From a checkpoint of a small transformer trained on Wikipedia: MLP 384 SwiGLU, untied embeddings.
Each number is 200 + 40 x the weight over the matrix's rms, rounded and kept within 0 to 999. Layers, rows and columns count from 0.

# up: layer 6 MLP up, 384x192, rms 0.0929, rows 102-136, columns 0-63
# down: layer 6 MLP down (transposed), 384x192, rms 0.059, rows 102-136, columns 0-63
# gate: layer 6 MLP gate, 384x192, rms 0.0905, rows 103-137, columns 0-63
up102,224,190,187,250,165,242,199,149,191,185,226,225,147,166,206,199,186,175,231,179,163,163,229,189,100,241,188,133,183,210,190,244,151,161,205,265,183,247,238,174,217,195,207,191,192,145,172,210,250,206,132,285,244,199,180,172,173,168,198,169,189,229,145,209
down102,143,228,193,265,198,137,184,218,212,140,179,170,172,263,160,177,242,170,191,217,164,222,212,181,204,160,206,136,208,212,219,275,204,197,237,184,215,288,168,182,254,175,252,210,199,187,155,218,204,166,240,255,289,177,215,241,228,185,186,209,224,229,210,250
gate103,311,217,163,168,242,241,260,245,182,214,197,202,176,180,250,249,209,171,214,225,169,273,221,210,186,212,222,116,189,211,208,171,200,231,201,166,105,198,188,198,180,238,171,218,208,262,171,137,200,248,191,290,175,85,200,183,210,201,216,240,161,201,185,221
up103,137,157,235,187,219,252,178,176,211,127,192,152,257,161,190,212,196,171,164,166,205,250,203,213,207,206,210,228,249,166,195,215,239,136,195,173,213,184,153,156,258,251,255,240,192,206,227,171,220,156,188,189,218,188,176,232,198,188,134,183,202,252,193,207
down103,221,218,215,207,208,237,206,192,140,239,208,211,209,204,206,264,226,202,146,205,242,216,224,363,234,155,207,182,125,208,184,209,175,193,165,199,163,220,167,149,162,213,186,297,205,272,163,195,127,290,184,194,183,219,170,156,204,174,213,259,203,143,193,156
gate104,218,217,226,156,215,186,210,168,181,224,132,230,81,174,285,163,183,230,163,103,200,242,224,220,109,210,171,153,148,148,241,155,242,256,197,249,230,214,168,125,171,192,206,175,245,155,148,207,223,228,222,233,182,234,140,165,175,183,203,226,135,248,206,103
up104,129,170,176,208,270,246,172,256,237,255,131,188,151,137,222,220,180,195,74,213,194,188,179,173,211,209,177,176,265,194,175,130,270,184,245,194,228,180,235,194,178,199,243,136,198,199,179,151,247,271,151,239,203,186,91,161,215,144,233,200,214,225,159,164
down104,202,205,204,177,149,228,135,131,166,265,199,258,256,147,174,133,222,82,264,201,172,183,262,166,205,202,209,171,190,137,182,183,222,140,218,190,151,160,246,139,231,225,276,191,240,214,181,252,130,203,179,126,142,216,146,184,199,146,229,193,230,198,192,220
gate105,237,225,282,208,221,189,233,171,192,250,177,208,219,169,227,232,216,190,271,129,240,183,231,222,177,146,203,236,164,210,197,242,185,195,254,236,204,149,131,211,205,224,168,151,148,220,209,141,191,232,211,186,232,249,209,237,173,132,142,214,224,219,190,262
up105,179,170,215,164,118,128,210,142,173,163,165,192,218,226,208,196,226,127,117,216,129,224,175,227,142,233,130,202,238,244,237,196,284,225,169,194,185,189,209,224,198,176,264,208,247,191,193,193,205,114,200,191,226,126,198,205,233,265,245,201,215,125,179,170
down105,266,245,121,128,192,126,217,231,202,144,204,239,270,222,233,152,209,187,123,76,182,215,190,271,215,223,204,163,185,179,180,227,209,208,221,281,189,172,200,176,205,332,212,198,134,194,204,155,114,206,167,212,215,113,229,189,147,145,199,183,137,197,224,243
gate106,208,111,194,225,171,179,190,238,203,224,131,160,172,206,185,229,162,149,179,194,194,197,168,181,123,172,205,181,237,340,219,283,184,225,116,117,256,183,153,198,255,183,210,177,244,199,221,214,258,247,206,189,184,218,250,198,186,184,136,175,235,245,226,289
up106,220,169,217,226,230,221,177,251,154,209,148,263,171,288,175,233,226,209,174,184,276,167,157,205,180,242,220,208,191,176,224,220,193,200,209,235,146,170,201,240,191,200,201,174,216,172,186,208,234,246,245,148,211,160,188,170,163,159,163,208,178,195,216,266
down106,194,166,237,229,245,177,248,193,233,212,267,180,248,202,143,200,227,167,163,179,203,227,210,164,171,224,298,188,216,262,168,280,227,150,263,141,184,342,192,157,168,207,218,150,240,182,199,244,224,191,226,173,213,142,209,145,215,193,200,191,251,185,187,176
gate107,200,152,178,211,202,184,207,131,130,186,130,215,175,158,183,212,176,207,227,265,170,228,198,151,199,221,199,206,224,187,184,193,157,234,161,256,200,202,228,198,186,189,221,198,219,238,286,125,217,202,245,167,216,236,222,199,245,179,234,251,207,242,245,151
up107,228,237,185,238,187,255,191,231,106,270,188,211,216,176,167,248,188,262,261,222,247,184,276,183,199,137,237,268,249,99,249,207,216,236,210,251,202,134,251,173,236,218,175,188,231,175,231,186,178,192,196,196,272,214,189,179,168,226,213,132,207,178,170,187
down107,163,204,167,190,162,166,178,201,193,185,230,218,194,203,204,138,214,216,131,162,192,137,189,220,260,232,243,138,125,205,199,148,186,258,195,183,259,201,194,225,135,241,221,258,202,205,220,166,261,167,204,215,196,172,210,148,227,128,168,247,226,253,223,164
gate108,242,157,229,212,244,247,241,154,218,209,207,211,238,149,209,288,203,219,117,237,227,232,118,240,242,243,243,171,210,129,187,185,260,245,217,201,224,196,248,210,244,145,169,176,198,220,185,194,175,211,278,97,257,213,197,192,233,143,165,245,161,273,147,213
up108,205,231,169,130,182,216,223,214,226,182,242,246,236,188,172,171,190,204,238,172,242,168,219,130,221,140,182,308,196,203,218,229,192,144,236,206,260,166,216,125,207,227,218,219,190,138,169,233,265,122,274,228,261,243,131,219,220,189,180,196,334,233,189,140
down108,283,178,185,193,114,216,221,235,176,224,198,256,178,108,204,187,108,146,176,170,201,192,206,213,190,251,189,202,182,156,158,178,268,204,205,219,268,186,172,177,168,112,157,217,207,231,222,196,262,201,247,209,264,243,143,245,179,231,194,260,189,209,195,177
gate109,162,238,239,174,254,255,233,157,90,213,229,192,232,267,115,156,252,242,226,270,225,215,279,142,213,179,166,139,177,230,131,159,191,249,199,227,201,135,205,211,261,197,231,222,219,205,139,194,172,106,172,254,219,190,189,192,185,157,250,262,137,238,220,189
up109,192,208,238,150,199,154,218,176,246,194,209,116,146,224,199,183,230,202,161,188,172,189,138,266,170,244,179,237,166,199,312,184,195,179,173,185,186,181,181,192,210,190,234,258,207,166,182,211,190,197,227,240,181,231,234,228,222,149,218,168,147,213,215,223
down109,238,189,220,164,194,263,219,249,173,184,208,236,212,237,208,196,161,235,201,182,221,187,198,148,154,247,159,186,245,175,163,113,198,153,211,186,192,195,146,201,167,249,161,224,225,230,196,245,195,178,195,263,171,145,228,169,250,183,158,218,140,250,144,203
gate110,166,200,201,188,129,230,321,150,191,277,237,153,204,199,279,218,150,204,188,172,186,245,162,184,185,160,156,200,156,170,162,229,144,192,240,93,221,171,139,139,217,120,202,182,189,207,212,197,240,245,210,222,184,196,214,213,174,170,171,259,202,218,181,167
up110,173,180,189,226,208,158,189,176,185,197,231,170,182,204,201,307,169,85,252,225,144,230,189,183,214,138,238,208,183,119,177,220,188,223,184,182,200,225,201,193,220,242,136,145,170,160,161,117,196,203,258,206,199,242,183,217,229,161,235,185,257,189,188,218
down110,177,117,191,222,272,237,214,249,192,282,211,241,218,160,185,280,196,197,204,235,167,209,280,266,238,170,170,263,103,183,238,174,190,187,170,218,180,208,218,156,127,229,240,220,171,211,179,185,206,230,229,223,181,200,215,204,167,232,152,186,242,125,147,235
gate111,147,229,186,217,204,209,177,132,220,202,232,204,206,253,199,156,182,215,200,153,198,190,146,248,232,220,188,253,106,252,212,215,185,267,222,266,163,191,187,159,234,247,233,200,231,172,196,210,182,227,222,208,137,261,140,154,183,143,248,207,152,203,195,202
up111,204,271,226,262,261,176,192,214,149,116,250,190,230,177,233,197,225,186,192,192,208,210,182,166,192,191,230,200,165,167,179,218,205,141,214,190,246,198,154,189,129,215,269,165,184,170,169,134,190,219,213,180,234,222,252,137,156,218,165,124,264,118,223,97
down111,249,242,244,207,216,234,165,240,243,197,169,263,207,192,201,207,216,170,296,236,196,255,224,163,162,142,226,191,203,174,177,197,146,216,202,141,231,157,176,186,184,253,190,250,171,245,217,216,186,166,162,129,265,149,242,222,199,214,224,162,197,233,152,179
gate112,179,138,177,237,132,250,227,195,156,289,197,213,231,233,193,206,159,216,211,246,206,169,277,140,241,175,169,195,204,199,179,161,203,213,186,196,164,248,186,147,156,266,202,119,240,186,251,206,216,177,197,187,243,210,189,192,228,213,155,203,155,193,168,168
up112,223,201,241,180,229,283,224,168,192,147,245,244,268,225,166,177,262,183,269,208,196,198,226,241,199,216,219,217,189,272,197,239,292,181,160,180,229,216,198,268,210,137,228,231,154,174,213,136,101,179,251,138,236,227,282,212,248,178,207,272,225,176,213,229
down112,238,177,166,162,178,209,271,222,244,194,196,176,199,198,151,186,203,220,182,193,209,222,140,153,182,197,201,258,214,249,221,171,235,245,200,235,145,141,207,258,219,237,277,284,201,254,161,177,243,152,236,238,131,202,233,121,125,214,250,194,285,107,210,261
gate113,184,240,268,196,238,227,241,118,208,173,157,135,197,167,228,150,197,225,194,187,144,214,160,223,241,271,95,216,177,198,243,163,153,204,205,265,209,184,120,150,209,191,167,112,193,253,165,144,133,196,276,142,188,216,207,188,213,133,195,195,205,168,254,206
up113,213,297,164,181,154,211,193,137,207,198,149,267,210,166,232,262,198,183,133,228,116,135,154,209,225,178,222,202,213,193,243,168,221,227,174,249,201,216,206,211,259,223,249,164,197,229,257,136,221,211,230,314,255,149,139,230,249,199,122,176,219,178,178,104
down113,200,178,191,243,225,271,226,244,232,153,191,183,141,197,304,221,137,212,213,187,212,198,241,248,144,249,216,179,132,219,162,130,266,178,302,169,129,201,154,246,206,172,142,246,219,213,195,239,203,148,177,241,175,220,188,228,187,171,221,122,195,218,198,124
gate114,164,247,205,168,276,189,278,180,150,181,168,144,178,211,204,158,143,210,186,175,236,179,221,234,216,231,302,227,174,177,181,146,154,176,171,190,225,206,253,230,221,212,152,207,179,261,250,144,211,214,255,244,217,156,221,190,187,214,182,213,125,234,214,148
up114,216,205,238,204,200,269,229,238,180,211,195,212,299,213,154,223,161,230,191,207,169,210,202,168,212,167,170,121,201,145,210,167,225,143,194,195,238,141,215,168,211,221,197,215,234,152,184,142,194,330,241,212,203,172,202,183,194,271,195,270,257,203,203,146
down114,227,165,199,194,181,266,164,196,162,79,186,193,190,129,286,166,246,229,128,217,193,181,271,170,224,194,129,251,193,186,196,175,220,174,185,187,279,236,238,152,203,96,174,171,260,188,226,225,209,163,205,157,222,244,175,166,168,196,216,207,183,245,129,172
gate115,178,208,222,189,173,223,225,223,165,236,209,257,134,111,220,233,256,253,238,218,176,239,167,134,184,192,267,149,244,227,109,182,209,229,198,233,224,272,213,174,184,342,218,143,137,194,193,272,253,214,213,138,196,207,254,190,165,194,192,219,139,222,182,147
up115,174,184,171,254,196,212,191,201,201,159,256,249,248,203,187,220,187,159,177,167,157,179,205,160,198,223,216,186,235,115,212,198,211,149,185,187,210,233,290,158,165,220,223,111,240,261,193,183,194,198,191,276,208,187,271,208,278,150,161,126,164,157,162,176
down115,236,275,171,249,209,208,248,159,192,173,207,176,159,224,213,194,240,262,164,195,250,118,208,183,201,190,212,186,198,191,145,215,238,204,214,228,154,160,162,227,244,223,231,200,232,201,245,200,192,235,128,202,286,213,288,257,209,224,202,168,177,234,225,173
gate116,204,208,164,237,136,182,297,189,231,236,233,240,217,189,181,183,170,202,181,216,220,198,275,159,302,153,192,174,235,175,190,146,253,228,203,191,206,143,140,169,203,219,224,186,157,231,146,167,160,181,156,196,203,165,222,180,229,230,230,222,186,203,184,158
up116,238,198,164,202,184,271,168,173,197,249,136,206,217,181,225,200,286,208,238,264,194,265,160,234,217,213,161,197,245,159,227,196,283,104,251,165,171,238,134,232,210,109,205,214,265,209,139,185,240,220,248,205,195,207,220,210,231,230,219,125,197,195,224,161
down116,196,275,240,194,233,155,222,119,178,146,197,137,181,227,242,244,193,214,167,173,250,241,185,194,137,199,231,189,233,220,193,282,192,132,190,159,161,183,194,242,267,189,189,155,265,224,196,205,226,294,234,194,230,160,192,166,191,266,296,178,185,178,228,223
gate117,269,244,127,226,163,178,130,281,202,220,237,229,196,261,237,216,249,217,194,156,127,233,141,223,184,264,110,190,196,117,266,235,214,236,238,211,185,164,185,207,169,239,177,127,154,105,201,186,93,190,163,177,212,204,242,212,178,147,196,180,171,263,183,205
up117,277,206,188,273,159,198,162,173,231,195,221,290,253,232,222,219,137,216,163,228,251,200,155,233,208,147,98,358,191,154,159,210,216,218,214,217,207,207,159,180,191,308,187,156,214,284,152,196,174,229,189,143,240,241,287,205,193,202,194,203,254,209,188,239
down117,167,230,185,203,118,164,184,134,191,200,232,266,140,262,150,163,179,167,213,163,161,253,177,160,255,171,179,255,208,185,116,184,210,136,187,192,178,126,193,142,141,112,174,115,202,196,211,169,200,227,162,264,299,195,208,257,221,124,155,222,195,177,122,231
gate118,196,216,222,215,167,217,167,208,139,213,197,131,194,207,198,172,126,219,236,229,205,191,179,231,301,136,271,224,292,229,216,204,169,238,204,100,185,193,167,236,248,180,162,175,191,179,203,154,282,213,208,178,161,227,152,179,189,238,150,200,190,250,134,206
up118,183,212,211,202,158,285,216,134,207,180,262,144,237,200,170,178,254,252,100,216,153,174,234,208,194,203,165,142,198,147,206,191,200,173,156,176,221,212,181,222,186,242,221,217,200,172,226,157,214,199,189,152,139,176,256,210,206,178,176,234,230,108,236,191
down118,201,189,147,194,180,234,182,84,121,276,223,186,145,202,169,201,177,251,214,149,269,189,170,229,248,199,213,213,287,251,183,246,180,221,217,248,276,215,240,184,211,115,333,213,171,224,132,204,279,234,271,222,207,168,185,127,192,172,180,158,192,168,201,113
gate119,184,206,155,218,180,197,287,214,151,160,141,246,177,242,268,199,174,178,201,248,192,186,194,229,229,243,191,197,157,233,212,233,241,199,201,150,233,190,197,247,211,242,261,282,241,140,191,151,144,270,138,135,177,202,197,230,152,273,147,211,244,170,237,242
up119,198,190,157,183,235,159,210,122,188,149,186,228,118,166,209,175,260,201,251,274,226,198,136,196,254,227,273,205,89,181,104,219,199,185,176,197,220,185,228,233,213,186,150,125,182,257,151,213,156,198,199,157,252,156,211,201,209,143,168,138,201,137,241,254
down119,188,154,203,134,148,212,208,141,164,232,206,189,164,93,176,170,164,270,204,219,220,197,203,139,235,268,216,192,233,150,213,155,196,270,179,102,205,159,116,193,236,161,191,213,170,202,128,206,216,234,210,93,205,191,201,186,161,206,310,152,163,132,251,193
gate120,255,145,186,212,231,114,123,211,127,136,212,223,229,116,142,198,209,198,251,227,190,241,254,203,114,180,128,217,172,175,212,210,159,170,143,133,224,179,227,198,119,208,195,221,184,157,214,175,212,134,236,113,224,156,231,210,224,188,186,181,154,135,306,142
up120,272,219,251,182,204,233,296,115,197,175,201,167,236,177,176,152,203,193,146,180,230,204,222,141,190,155,222,138,240,130,170,140,161,249,190,139,201,202,161,225,199,79,158,235,210,153,192,221,134,201,190,169,109,186,192,198,172,203,152,165,241,263,221,224
down120,194,242,228,171,222,135,252,230,194,200,248,131,249,203,210,180,275,238,285,272,173,189,188,201,259,168,202,238,205,170,285,201,269,147,211,243,225,156,236,151,274,230,223,206,199,249,142,246,195,172,168,153,280,200,118,207,190,198,248,154,254,184,249,229
gate121,184,140,159,185,226,184,230,198,161,239,223,198,152,244,184,237,154,276,179,149,131,188,254,241,237,234,229,158,195,157,252,261,185,219,214,152,193,232,234,151,206,204,243,224,214,262,222,154,259,239,190,157,173,191,205,229,193,195,128,203,208,277,223,236
up121,196,139,183,185,178,196,233,167,320,203,152,283,171,263,194,251,193,208,191,146,135,202,149,206,252,278,177,207,194,155,186,222,290,226,223,238,230,242,174,200,118,200,217,212,234,255,145,209,263,169,194,215,182,116,168,202,99,275,160,293,220,232,214,233
down121,121,114,163,163,269,294,128,280,168,217,222,86,188,146,145,117,258,86,203,222,230,175,281,112,239,216,191,221,212,171,255,201,172,218,268,143,169,226,252,166,246,149,264,197,220,139,186,117,199,154,179,272,148,215,221,256,197,212,225,187,126,141,185,217
gate122,138,192,179,182,231,210,162,181,178,236,137,261,176,179,213,252,232,172,196,188,293,309,183,234,343,208,300,207,242,168,239,277,272,234,206,238,340,262,197,217,150,237,168,175,164,207,187,179,169,150,239,158,198,193,183,85,220,202,146,250,140,107,167,205
up122,122,184,209,168,215,203,245,186,189,217,151,154,179,199,179,168,171,264,198,268,163,174,216,234,158,181,216,164,243,214,194,182,193,214,204,122,189,171,229,151,174,237,226,239,238,130,239,164,182,263,203,208,200,195,209,204,151,173,205,217,253,289,155,105
down122,181,249,247,162,160,163,52,215,233,254,250,230,190,196,237,285,123,245,126,210,195,200,114,148,182,277,197,151,103,207,260,255,171,219,200,204,175,162,247,199,205,170,193,186,247,218,196,228,147,160,132,248,157,90,148,186,203,211,215,229,200,155,175,126
gate123,128,186,218,227,198,276,203,186,118,205,231,241,223,177,162,256,172,208,217,218,219,159,158,177,216,203,204,134,151,220,198,159,242,274,223,162,247,168,160,229,297,201,179,195,251,208,244,196,148,163,239,195,193,170,178,199,214,186,220,250,125,183,213,188
up123,191,217,160,188,210,202,151,181,285,177,192,187,232,250,230,184,237,211,146,183,220,223,179,297,262,187,182,196,233,154,205,192,246,218,180,184,108,231,173,222,168,203,146,260,224,192,235,235,236,216,228,242,196,168,228,192,247,258,248,185,193,180,174,198
down123,124,319,212,203,150,238,214,169,162,216,268,204,174,205,187,155,225,178,158,167,240,168,175,203,213,167,165,177,181,165,231,174,173,262,192,194,280,191,202,192,187,251,132,253,222,168,164,207,186,144,177,228,94,204,230,207,271,243,146,121,216,227,161,260
gate124,206,187,237,168,202,168,188,237,190,184,180,159,157,168,247,197,166,161,227,236,175,209,214,291,213,195,225,223,123,222,257,209,169,209,239,220,195,268,186,220,134,207,170,215,223,153,276,242,204,122,291,211,220,250,177,213,189,219,181,206,185,139,207,160
up124,181,206,231,172,212,177,116,162,254,181,141,155,226,220,198,247,173,188,240,190,206,173,259,197,156,176,180,181,182,222,167,236,190,175,201,166,119,227,228,181,172,216,228,202,207,133,257,226,221,180,219,187,240,197,167,206,232,175,177,234,210,177,211,183
down124,207,135,181,223,193,249,213,216,199,179,238,139,205,217,162,225,208,282,121,197,226,258,165,110,208,231,181,192,259,173,223,179,235,213,212,137,96,182,158,220,262,186,209,217,217,176,190,111,208,214,150,222,193,173,204,251,211,215,195,202,193,303,188,236
gate125,196,155,222,263,243,185,228,220,189,203,213,182,175,179,295,219,222,153,183,243,264,204,177,189,171,221,184,126,157,292,233,196,192,186,137,142,185,235,165,283,139,164,164,176,193,173,199,220,215,192,174,146,152,236,140,223,132,195,172,218,194,216,192,178
up125,216,148,177,174,174,249,257,224,184,97,318,134,196,122,145,217,241,175,158,166,229,242,198,243,159,231,209,237,210,242,232,187,205,210,236,190,212,206,174,171,185,105,267,173,219,167,252,203,211,194,176,179,220,219,183,242,181,199,258,169,203,136,243,220
down125,183,264,222,178,233,234,179,162,193,150,233,213,212,159,213,212,208,181,211,178,240,201,259,240,247,206,239,262,187,152,262,235,235,212,175,161,178,217,184,237,183,214,263,249,218,223,216,231,164,118,195,167,247,214,175,130,201,167,234,201,221,148,229,257
gate126,264,246,190,235,228,247,253,117,172,205,120,313,177,210,233,140,227,168,187,141,275,227,247,223,260,176,258,248,182,146,269,171,195,208,206,284,228,110,156,226,151,233,133,199,208,259,193,212,200,141,181,291,162,147,200,285,258,165,192,188,164,202,209,207
up126,224,184,165,236,225,272,202,211,189,185,162,262,191,196,230,209,231,233,190,213,248,183,217,180,209,238,239,179,147,283,233,215,262,218,179,221,143,202,113,162,182,196,151,185,233,128,211,349,225,188,116,208,227,179,265,217,204,139,158,214,184,240,240,271
down126,153,184,230,206,193,184,262,150,229,189,243,271,158,181,191,87,223,156,226,226,184,129,241,240,216,274,211,211,168,247,195,223,191,159,209,181,211,211,243,126,196,216,183,192,266,192,192,191,220,241,145,217,196,186,212,265,235,225,278,144,177,205,228,214
gate127,226,204,123,224,158,226,146,172,282,230,157,302,283,183,196,176,160,197,289,202,191,192,244,159,171,226,203,206,150,188,128,232,158,254,229,277,248,220,225,211,249,145,254,195,162,165,191,222,273,200,161,257,168,202,179,194,261,178,187,233,209,260,98,241
up127,186,208,251,145,201,180,161,207,201,174,127,203,179,191,248,198,230,256,220,181,242,89,175,147,160,87,267,156,221,310,141,216,209,201,249,113,221,265,169,202,175,228,111,272,209,279,139,184,165,117,210,181,161,178,209,324,261,167,180,270,226,206,211,172
down127,261,205,209,225,195,246,219,260,241,208,241,228,240,142,208,197,184,253,170,224,244,234,223,200,163,180,220,192,164,182,173,205,235,242,195,170,178,179,200,193,209,190,257,145,175,234,146,198,202,169,142,202,126,134,222,125,171,175,92,180,242,198,170,216
gate128,198,211,187,163,252,167,177,223,217,133,205,162,207,276,224,146,193,195,221,202,242,282,172,174,292,182,254,179,276,260,274,239,93,228,223,205,230,170,246,156,239,255,257,156,225,173,195,193,195,168,156,173,216,170,189,231,192,170,276,185,155,229,203,269
up128,213,244,135,184,122,173,207,187,163,196,204,242,133,199,224,94,193,193,157,183,231,173,230,235,205,208,226,240,195,210,163,208,221,164,118,172,180,315,212,230,164,248,259,182,176,255,185,215,203,235,231,150,119,221,224,173,248,114,192,146,189,203,151,271
down128,201,202,227,189,190,227,254,231,154,152,268,184,217,236,244,239,161,258,302,236,145,162,233,204,256,217,129,95,197,173,218,168,177,243,120,223,236,173,199,204,208,259,150,205,166,172,230,180,183,192,141,237,188,183,190,204,213,211,192,237,248,241,213,123
gate129,244,213,200,226,238,223,196,221,203,221,169,138,276,187,164,220,124,264,206,202,237,227,191,163,201,223,195,179,194,273,163,147,148,189,277,209,216,210,219,203,230,237,215,215,151,135,191,209,147,218,165,223,239,194,218,245,198,190,240,209,182,178,193,209
up129,178,145,204,256,214,213,229,177,291,220,204,204,164,144,188,242,252,252,219,176,194,154,225,196,294,268,118,155,195,215,248,236,289,244,155,169,194,198,178,217,219,186,225,184,136,226,171,207,155,203,187,181,131,211,252,158,199,177,264,230,160,222,186,249
down129,262,228,182,182,247,214,190,168,217,246,249,184,206,269,243,130,242,171,201,220,256,151,251,252,244,191,189,235,139,288,188,219,264,243,220,141,261,235,190,189,204,218,259,237,202,149,241,169,140,251,214,211,229,173,231,172,185,209,199,234,222,222,143,126
gate130,216,195,261,139,206,158,173,206,297,260,226,140,236,225,241,203,235,197,192,158,189,131,145,179,138,210,265,248,199,239,178,186,169,229,130,202,172,179,178,222,217,181,270,221,212,215,228,314,234,197,173,223,197,228,202,245,207,235,167,132,230,212,169,204
up130,312,183,280,177,213,221,183,169,274,243,197,175,194,259,212,234,119,195,178,117,195,243,143,148,252,200,234,229,193,229,223,158,182,267,205,190,161,201,163,191,120,249,190,285,184,211,207,202,183,177,225,203,253,200,190,203,185,213,162,180,193,163,145,137
down130,202,177,135,192,171,152,167,250,187,220,224,188,226,204,223,220,206,240,209,195,136,128,258,194,189,195,205,213,263,223,233,185,239,189,252,230,125,207,246,186,239,240,227,233,151,154,256,245,187,204,174,130,238,215,186,232,242,180,278,120,210,204,210,291
gate131,197,228,190,205,247,206,151,197,152,245,160,244,192,208,242,182,233,125,147,192,238,216,182,251,217,161,146,160,133,214,319,183,287,149,171,238,186,177,240,255,208,189,189,162,180,202,211,131,157,255,159,234,247,160,270,189,205,253,138,222,218,118,205,166
up131,186,233,189,214,223,194,219,146,185,229,210,198,207,262,261,179,168,215,138,166,181,164,222,234,231,98,207,180,187,216,196,180,202,203,186,181,129,206,177,176,177,155,209,213,192,199,210,160,256,263,215,196,159,195,195,251,172,215,153,222,151,118,236,210
down131,240,117,245,205,230,179,284,218,223,116,231,176,172,217,167,229,228,182,253,177,211,238,225,51,227,269,214,155,214,226,208,229,206,294,189,215,112,197,178,172,169,167,218,172,222,176,206,197,130,186,174,229,204,239,176,206,165,170,147,187,221,181,219,210
gate132,178,192,193,183,215,219,187,213,177,171,171,170,247,203,188,206,248,266,196,134,172,216,264,178,199,165,219,264,287,237,240,201,182,246,209,210,262,205,207,184,148,187,162,211,246,219,274,181,195,148,169,225,245,235,242,179,192,306,172,177,296,268,166,106
up132,122,194,198,149,166,242,229,161,259,208,220,169,226,105,192,171,142,250,195,185,214,292,236,225,214,191,225,145,248,239,174,147,161,174,253,255,221,225,150,245,180,262,248,186,174,192,235,169,176,239,275,222,221,185,194,217,214,281,239,152,239,238,117,165
down132,203,143,241,221,118,151,184,186,217,149,153,250,234,189,274,234,253,201,113,155,212,172,196,191,214,229,234,189,207,224,222,274,253,197,174,165,242,214,237,127,209,231,243,61,202,232,210,242,170,243,213,167,209,206,258,174,179,278,239,209,140,141,221,222
gate133,155,253,228,68,234,222,192,225,247,221,162,169,204,214,187,215,192,194,151,161,184,214,227,153,244,226,180,137,216,259,256,174,218,238,234,185,237,194,272,174,206,189,146,241,197,202,141,241,181,183,106,224,134,243,175,176,192,231,197,267,168,154,182,193
up133,282,224,174,228,144,258,203,285,223,210,236,226,163,277,92,256,236,213,226,227,208,182,191,257,177,246,157,158,214,169,244,200,227,206,226,110,181,190,197,223,185,120,285,172,146,216,172,158,146,220,137,222,201,219,181,126,247,148,109,256,145,177,244,211
down133,172,174,199,301,230,216,123,171,228,183,196,204,201,206,175,198,213,218,240,203,200,206,191,226,203,148,270,216,167,261,222,221,211,229,132,216,166,136,187,215,235,251,108,173,184,264,212,204,225,236,290,261,191,212,93,244,176,191,115,181,170,166,195,168
gate134,197,222,179,162,218,181,187,185,248,145,161,209,154,194,164,236,248,270,199,259,259,163,145,138,141,234,243,144,270,227,153,163,176,233,241,245,198,170,141,165,175,229,199,205,277,190,219,170,183,211,251,160,226,238,196,204,240,116,187,160,205,251,152,241
up134,197,148,233,196,179,207,181,202,202,192,187,176,90,224,216,242,164,215,208,164,212,257,166,135,180,143,219,152,257,204,217,165,101,205,219,205,197,168,165,233,190,198,117,206,184,233,162,173,144,212,211,100,199,224,220,230,178,116,227,165,194,248,208,239
down134,200,234,129,218,165,184,266,200,205,150,177,214,232,226,196,187,180,241,221,245,196,227,165,173,147,231,179,221,184,196,212,225,174,206,133,251,181,211,243,275,184,153,167,224,226,165,177,243,170,225,73,256,209,244,175,172,214,207,160,219,276,150,186,234
gate135,208,222,155,190,191,198,209,166,214,182,253,186,154,184,253,191,187,204,239,174,208,174,214,210,111,192,172,167,135,217,222,252,229,146,172,254,186,205,168,251,170,220,152,197,196,239,229,218,145,161,178,209,215,201,216,207,192,191,189,220,194,195,169,181
up135,174,182,191,106,196,198,164,264,240,182,165,238,231,271,204,224,193,161,238,248,147,153,218,186,208,213,176,247,204,216,209,172,199,216,207,197,196,242,190,198,158,169,244,200,294,172,209,235,230,227,117,143,164,221,187,234,207,187,155,175,149,172,204,259
down135,236,171,188,204,200,229,220,149,162,191,185,222,225,194,225,178,266,235,168,212,273,243,144,187,225,181,260,165,240,171,180,155,133,267,195,209,238,206,175,186,212,215,226,212,175,251,168,141,206,224,253,240,237,199,215,209,198,250,192,206,211,226,244,177
gate136,238,236,171,185,244,155,253,169,190,232,189,211,190,183,152,197,180,231,222,226,223,169,187,177,216,133,273,181,261,168,273,195,212,192,182,194,218,218,163,244,200,190,217,199,215,152,191,226,195,172,132,194,144,214,189,214,150,222,213,134,219,285,184,310
up136,174,234,205,215,203,264,255,199,220,177,224,228,147,268,185,243,214,171,213,241,131,219,162,167,238,202,201,248,237,186,247,207,278,140,182,203,141,196,235,180,258,185,204,205,226,220,170,235,205,158,239,246,189,148,230,215,165,282,203,243,174,202,187,264
down136,233,140,144,160,174,178,186,189,168,265,131,230,213,196,189,266,135,214,192,190,214,239,207,135,126,221,181,154,163,229,274,140,296,161,214,146,205,161,234,213,115,200,239,258,159,191,178,145,143,278,217,263,261,153,301,207,200,211,276,174,186,199,210,224
gate137,217,156,216,230,280,183,132,250,223,197,244,227,280,264,183,145,282,235,170,171,133,184,198,212,237,207,182,162,157,214,221,161,194,228,202,215,178,193,217,303,190,191,197,193,249,299,161,229,230,232,240,167,187,240,265,175,189,133,172,221,138,236,163,214